python train.py --norm="rmsnorm" --rope_theta=10000.0 --learning_rate=0.00898 --schedule="wsd" --train_tokens=317400000
Each number is 500 + 40 x the weight over the matrix's rms, rounded and kept within 0 to 999. Layers, rows and columns count from 0. Numbers have three digits each.

# up: layer 4 MLP up, 704x256, rms 0.05, rows 119-127, columns 0-255
# down: layer 4 MLP down (transposed), 704x256, rms 0.0503, rows 119-126, columns 0-255
# gate: layer 4 MLP gate, 704x256, rms 0.0507, rows 120-127, columns 0-255
up119:551458503481503518439402491520444470545489583533509474494498391524459488490521455489447430519516516481533544482568477450547488539477528525457523492462475483509466457424465460485524507495549445454485473512544591526489498477517565551560554547531473472409521448518517514513507519511555575536493537502455489452511490483443535449483492445498460530395462474495592512514529536530571481482475504572513493491510528505457443525537444487520523498530507526535413596464548532438455435490494467556525514499483538516501506540491444558480479467508474474453521545517444496470540516542472451436500484483562519484545492501502520563492500484388472510506539509495439517491476561483539523456533495564449451454484543532451494509469493488517487485588491506486520545500466450511500446495509489
down119:457487518480450488498539491404545472598426525457588441507508592490513475550514529473505515574475469513545469488518518461480514506539499485509526508564487509470474476545544476500571512442502561478459535494474583502482453490502494494539478496486457525508505545483549512516500466490447438490520535518452489513542435538567509466499479480477453542564529496540491528572550435562471597420473533529502455403416479568521520444474411482502480496480463508483460486532437571468465477490440525479472537486528480518495510512519520477528477532437480468438526459483408449517499480542556495460469515465524450541580458533569553471436455477566567461565463500510458479530519453468448536472481474469475524466463495515519477498459472552551560501454521519462528449469503555499467483516467513
gate120:500495545496521520490472452555472448447457475545586533502506453451515486433524570455491524511545493463464415440466436476573569430418455487498518487468508475488530519493495508511555571495497512462455557514519499451436516487522503548519453544499488518542560573444488496570476554441523453508539555446525536533554509457467504439489505557496511489466514565503560459492558513500550479490459509506572594574492497490479514470451477492521483585538495474519504492489455462486523454482513582489469501524495508596470555479555572466491465532525465530540499493513472516523492594539525534514575482544588471515534535517489456504542537478535443472525499472442529494530471547532449581540550474563489464554486523523540447447532487466519557544424464455528565510472587454486494440482423475
up120:454556522530434476581441473496502484505480554501457532494470494482531556435517399472501539431445482442505501562433431510566455598530555477439513472458507492460496489507518552494563519470592552482477452539474545477475461470478502524523533516496470418492487571565450503437474468399488487487518524466487472478507449524492576536507489506510532539518493447565569547484604452590476525457589481540488535507517467521506520540429491474462497566493530473484520462468469574492543498512578474528513470498502455493469476512539503486446508573495527491485521510481507453452568540539484483570505558491471507513448535510510519510474621478482476479457387531568515463530434482447523463561530399547524533469481452525510500462545556487542523442534468402470470498587520512427659452492527502
down120:504513449508529421523486510474511514489552516478450494480539463467478448588514468459447421560519465513454498541487555554489448531539520514458473500561491541476487450511515528527529496425529432525526450457546501504457569457463471481459604501448446505453449375502483496476494482392557479510428546534465527521501526599522464526558549472522500475493405551488495445492539532482489449460494462530537447456555580514432466518480507547541508417512521521549459559499428491478509446537489493441513449509440499453477472461531447408421505493507465429452494494570524462533497471447476541503521499526506501557477439441473447455468475516464435478495488533496543449561475498439448468472502541466494440517496580535498506490478505528535428509525441492541575444472491497527452494588591486
gate121:439433525494517462444450516498440535455554478518505468545484487534489443500524536560441522501449492472526463518530447515486514567527497530495465521503528486555449467499458487499557506449490511459471490461467561537474435522436491440495486532490473551474531605493492494601507550475458558437569501465528525500444490465472439547469523575456514480526531495527494485539513487551575513417492497463460518547536546436544454500531562498496479524466460443464501555473461527536447499496462459496537514528399513538488472436471507519429515523523499525538496462496514544490452437557551459491527528498546453548540531477519498491487469466502520507412515566489441503491566551544488488540442471585491480482470499452499571531477503499521439455557448511430464519520491460529489474493505550
up121:478450528552534533545538517452509447585549613515531509434536499467469519428407522502544433484539504519474504545525510490522432454511537437496524469457456520531497480535514534489455524560480523528514498561463470511490476437462520497500531525515547479442415506455540462462483471502475468589489570526536529467500491504475532449588528491516465569596508473457459494489455480484457445532545564508510525488471479541450568502484482490561510449531520546518517459505551462512520523523492467566505463504563499553534525566470476526524485485434496467450514533510442479390523502437502440505519528513477553487472484512462448488617551532514513500524502416560459504532412437481491511431531541466514528527453504534529477523502520481488547478515470537524475522459430550512458524558479504
down121:443515465390437466459484552468487539512501495476507482518536481566456544555454506516550395512504535564469507497458474469501486493510477517436503477505424448568563438496517486484542497484488524465478445521554503547509513511463541514545469524491556546555554496539444458585423470513509509575453494453545477513502461506491534510587484513478508456550469552517434522512496570405491527520518516487476558524542510551534518570499466485452542497494432503444574504431560391544485486453583485503569559483499494544582447525429481489536532462547474550560475485530485436511521500468516516464545471430493519436492499484479454477458578486461517405473497473520521412510556462497479436536539445485494483473415483473450488498480507488492500466469550545528495527473474495501531531496470474
gate122:476424503517462557481581523466514553444434527523526523472389487473458465530549465495452524459474501489490448520521480493453514487477489510523499493450460573535478540488494630514520545556510542490492481513468517536491499445519446512527448551549523461501453448497458483526515462555473446468498482498468492534526522475442476473429485459517463488469459461477397452497532453459560466496438465573538469599488442528474469486575505493532542498476497485525487566490559511437542450550527537510546547584440456514510511477471550608518534566533473460532509498560532509422431506523530571465512545442492551460441493497515468514455480523558497536480466419499480541438442465472475506484549506445520546464465531508503489515492553482462503407616521454464528548453447496508581450502595482
up122:465513509536498545423453500470483435466544531512459521504409500487525448483453444420500475497520616535492465493542518475479486589464477531420517491432485575448466563430500485542467561489510558503536494487510518507503564450482498535534488513477473491528486528426467546525552406532475474494494486488495558460545473564455540483517485489477537532539517526438447460534546497457479518476553428546501549509442522522561510514497540525508492510476489491499493570528538426417399490498502460500505539556551517494537496522446562512524567483485510441534497485498506524498458479530473537491513473443480490502527536567491488432513453565481477459479492416538432474531496490514504503491447449480540573486460483567499479566477481596435481468468586534613474479532481529457537471498529483
down122:509488491519480480521473519511477536509537477455492473437510533510501520520471553518522496542471525504478511468520601470560571543486567426405446524522508518483471529497435551445560579462523524450475464458577482514503561529527447470488517484488529473390474573523503493512469553508531504456492505445486506511614537497509493450434529497521532535527475491559463435494522450497453530457475493516499486549485479563498534469514477520517530521576543515450517481474458487480489405434428509553509483499501493495504480510548494491455465426599534503436554518468482539558512496560482444629502583551488505471442529496424461514504514404547539504425578513466434443492545481475491452550445504498465508516513479534482553413439472474527482513468491563545477455482521478511407501497446451
gate123:484538529535471438535480561526575509469455514511507508551502433537422531492471507518495493527492437529444468472492442479498445495413474486543455468581545423522479488567520504517512467475488549515479492464530453487473450505497506511470516538473429515585555482535508501542581530439443470495506531545508492437563574471505448524538543511465512531513528462525534516494471569477453501499428497468556474551527544541463533469513548494525559481456500549534501531492485420477464469533484523459505422572492535508429491562438480499433479520463551482553502490572438497489505421561502475498537550387417537488558561461547512473534592480477528490477530417559482522535499461530604510541505520546495474443446489497409559530524508477485461490582463580505512510462520488484421495527531546
up123:538528520559499480531520434449551461505503523559552509477508491494537500476451535471515563465464488445455518463561421502485485462537510553547480504505513484593468463445531574523474439429521533489480500472464523458485524469521574502531547435491553489507561445455574397501523516539492482559483478473511491443505497485554478520511514466436456425442492450562538513513463508477451572489511480455512481512547481500530522537493443449505439548491468476582569522490481505506572471476449532508525508530509485587515469540509521530407388495508501461471515616549464506608528575519423431554528575418498568491526499444522513513496538504506507521479500563559527541464469448541489566564431537502462499492454476532451512441472463497545471524482512583487524527440493473511456567441497517
down123:460512568503482520513440484483598503472503553498525488460534477488564457514444441529504484437479532472477530515521480466544518508517514493509519547519427489458479527504505519526527477495434474458434488409464501496485533519513579493466507467470539512491550471513492445483426496397528487528453444514481496429529521457523439501505467506516462553468441541577499429462446525529516557515458494478481459434507456535558523523545513448418534522493443471504483459568484581490436458435488528415458561527480457574538577484426482460493487411501509475491530522517417440493482410443470443489493508487532605545486532426543539530418452478517479451454497559514538531497539525541481538477433511553487475496461498557428563505486437495522515479498570539502570516524556458573453509425511465
gate124:513411532507534434552578446545549440542553536505538526490475432493368436499514464457511541508409487503487531546495486430504534519547519452426533544456431476532498507497501560537461549448422517503449556568456441583528489537382543515474512435521475508577556511485503499495437425463511489464503494487487544520493465592536474438470447444427492603502509532450500479557517510523524426460478477483522425433526481423469480540511524491518426494498532505462523473527506560546455492437504539493492503426467519563539438502487579483552492516454557477567521495435464504521481511505570539497501497537488463404510498392574560460490481517492473562490525532475451499458488558441520512497501513456490506468479513407470542471485536456468530465546548474511545561448524529535513488561517537
up124:493527515566561533456513554489520481510485554592503520424437458499550469610501549493494435476447579570482479514492472480523490486495536494481517478415524473535556499472470492480494495487522507478500582498498527492494541514560512440480558483536516532493489572468517593427545497483477526547484458494525483553542473493485467496472509548478442492473506579405450489550461473540525471552503463557532513403527441528484536528471422554550435448555516470554518555376425536550519508542476540486482527459448464459492489473529426474571468476474455539487518506592539409465420530485571528483522462523509411450463481440418518519461501466485467533497456471500413554584496469499449446506484474493443476478499506435535496489541504441534566476451490455426472544495498517408414478495467509
down124:433530602459502444523470456547548473481500449443564480481496516555471517502492490468444506506543536484492571566486495542484458518589434498443477558478561485481519579456523527450503534517449524480577532496469605476509472525492499515465433551523466463486528516492523546476443553440552536460508513474571552501508554488516506378440434488461460566458573515547568539447482477466556505489537560496455553498496590532559509496508477518488470487470519497557470521465484550531515569493542469528493519507458482462477552475547434508530532512508567513500443445459486463554530543521437549514446590574482462525581513553512549543531460504409410446524484515433479476442561502434597549495495534459563525505468516521513511564555458450464551499471493570490447558431510497451500488461548462
gate125:535511484517476579478542497541456425539508445521494513467509473549508538510496572497553498517424534502532414531484476528511495556500467515499525519493488488536489491506511491457473571516499559484564472497553535478544524477504468475503479514585448417543516450470485556514556512456542475498561480499416512425502517526550509459530476485541416436496499537495494482555424445458529511570510530536450517472569517466487495441519478489420505516560530481573564481502440561531525458491463508547445478472505522467497480470583506467479533564516503522418513506454486480474412481433490479508420573462476526466479546499539513478527552527447454535518488548549492481465487476525514564518515552460538475457516445569497484495527508407439439497492502487518533470480533496500551469483466476
up125:508545387523497514497472525444528495486541492500495539575508508487534520511535453434459480503510518492464433520531514500506472514486471540550455491510444503498421519488514494556508501561479478454529432501471500507513551483522476409547534526507467504532435545479486483550502447486506464572501427482482467446477532477443564449472480477555524494547441559459480518562494483498596475531435534509540515511490449487530506491511497459504475511569579527564548451514564524460464474528535608516507494485491471497535504509499493453470546525520506522491508537536514515532490518541473506484488523497415554491439472498449467521520496475437516528503454538579495473538522476513521531447447503466544496549515429531598453570524491523435551412515455512540480560505536460487537491450535531
down125:464508470434527483484495475490514464504514520437518492503467455456514462456488571542569557536519455459543556521472522514530447475462478522487514487555489522501529583580518469485492513525461449470489430527470498523548502465535472531509554454474542525519461560507476373470459474475454467531480528482503549506514462514572564580498521483490446563579472451503519516467556536470511516589561519478475507454490469538448534452504557431559422512535433519498501529527506539443500523489487482444482501490523517465504444539511466517466487423474425512499437426451538541521528519528456457448541454507497448516459507501476481463525488471472507535560541507472537527519520471527554495527471484519495560483473423512466521505481524569503499509495491559529504543562531491470435463461585521
gate126:488544492458400572476530565546502476472449575449513548489501520531517487475529458517507505478600451479446518449461481560523509493526483584508479474502495544576454518500477512479526478540523515512506444496475520529497454498475453512538531498514551462585585495511508543513533492479529488523399536474498491490534513471536498512479485469481480529460516526557480463467540515433444464526588555477546468502482555519471476596524528574511484509478539481446521531465509512505465496519480561570589534428478475510531511515494472461472442429527492555497421549496481513478467555468482465612625545503478504447495532443514531546485505497485526479477555474494466542482560469471459541517582465630511477472469440563457573487560544460505432491474489541461403473518553547463530491565528536
up126:553525509548508499544516509469446483517465554480490440515471415491577504493487569507511487542490478380476474533447474477505454466430463523476436481505489514455541446430484496500468451482496495470542504525510538462450513500479557563513527430482503449524537449519478455523455507587515476440536472494509512502509445446497459523467485448498476502503441491469393525406480509439500540518489438504510483548460479438538496531427565470524462522606555467511519467457460547521486445487506445535484611509439533470450501440514461516518486523460412506445528436487450525510486473475471420515567457485543480538483446491461605524546596542485532495550524523492520503473520468501452476521397469546522498478498478461532475530467543475527488481463527450551453528449553582508485524521482557
down126:521518502543513520494537597535495492501515383495468511509546421456501515434466508522470511515523540449614489481492488514507530392531510525464449562500498550495488521539459549503448565555471564464427518559515522539463466576509516549482568528427552526448509474490468507543503432496462514534492535474543537564440481531476456489486519519497524506572485480532452495471451500410479513434498439533501506526443479482467422527557540481499517537505494519530531400507577521489541443540482501468399524464528564415522551489549459508462476515465460506556404507528587437526494528507505539464556474532427586470548515482591535522437546500505535429522543575491470489512464601495479511451492448499493523468594568507512506457539545454478537519525512525474505470568550502484467477513486538
gate127:509484478452539462534522511583574438500423490510495560493517496518490499521526546579563522456508528538391539520508497528473519487470489572498405530551498533449489521468513502541531472456422500546490538514478466514498424507459454520511504474505492537464523534446497524528445520544455529440482458515488455497467446465445529439421542547508489495462477482546509475537532429529530473495492425497569475464530603444556445485484473486509515502429472581508488536518430485519529463525524523540525529409527577518461491528465457503500518451507528506512418479485513478429521434509465464523494487492529494567494542475467471514583535436511465519460614481503466492448537503504441512557539468537478511548467509487444427473461476458415459478468463498443483502482501484481455479482470504
up127:495496492488520484537540494444491473491415510516467556558533442561431538476513481487512508492474470445468455396522489493532497451467506483559519521541499572444470544537479494447502463576382573521471511484531477482526559525528484448515527521509515438534482512540566513510514534482477548476531524487504500516542567463499469518543460524409483492514496459484531533525438480467513482437461435510531452517552540540544579513588509520570492437540456492502453511463532561523543463527483518482500537533552538522455463461512486463486473510445485606505478465507503491456501458563609609475481454515581528432405536479515479503430492485514500540364546476481515515514579518533479516524498484538489478513472479485468501437482468478505530564504597523548542458523508522528492532535472529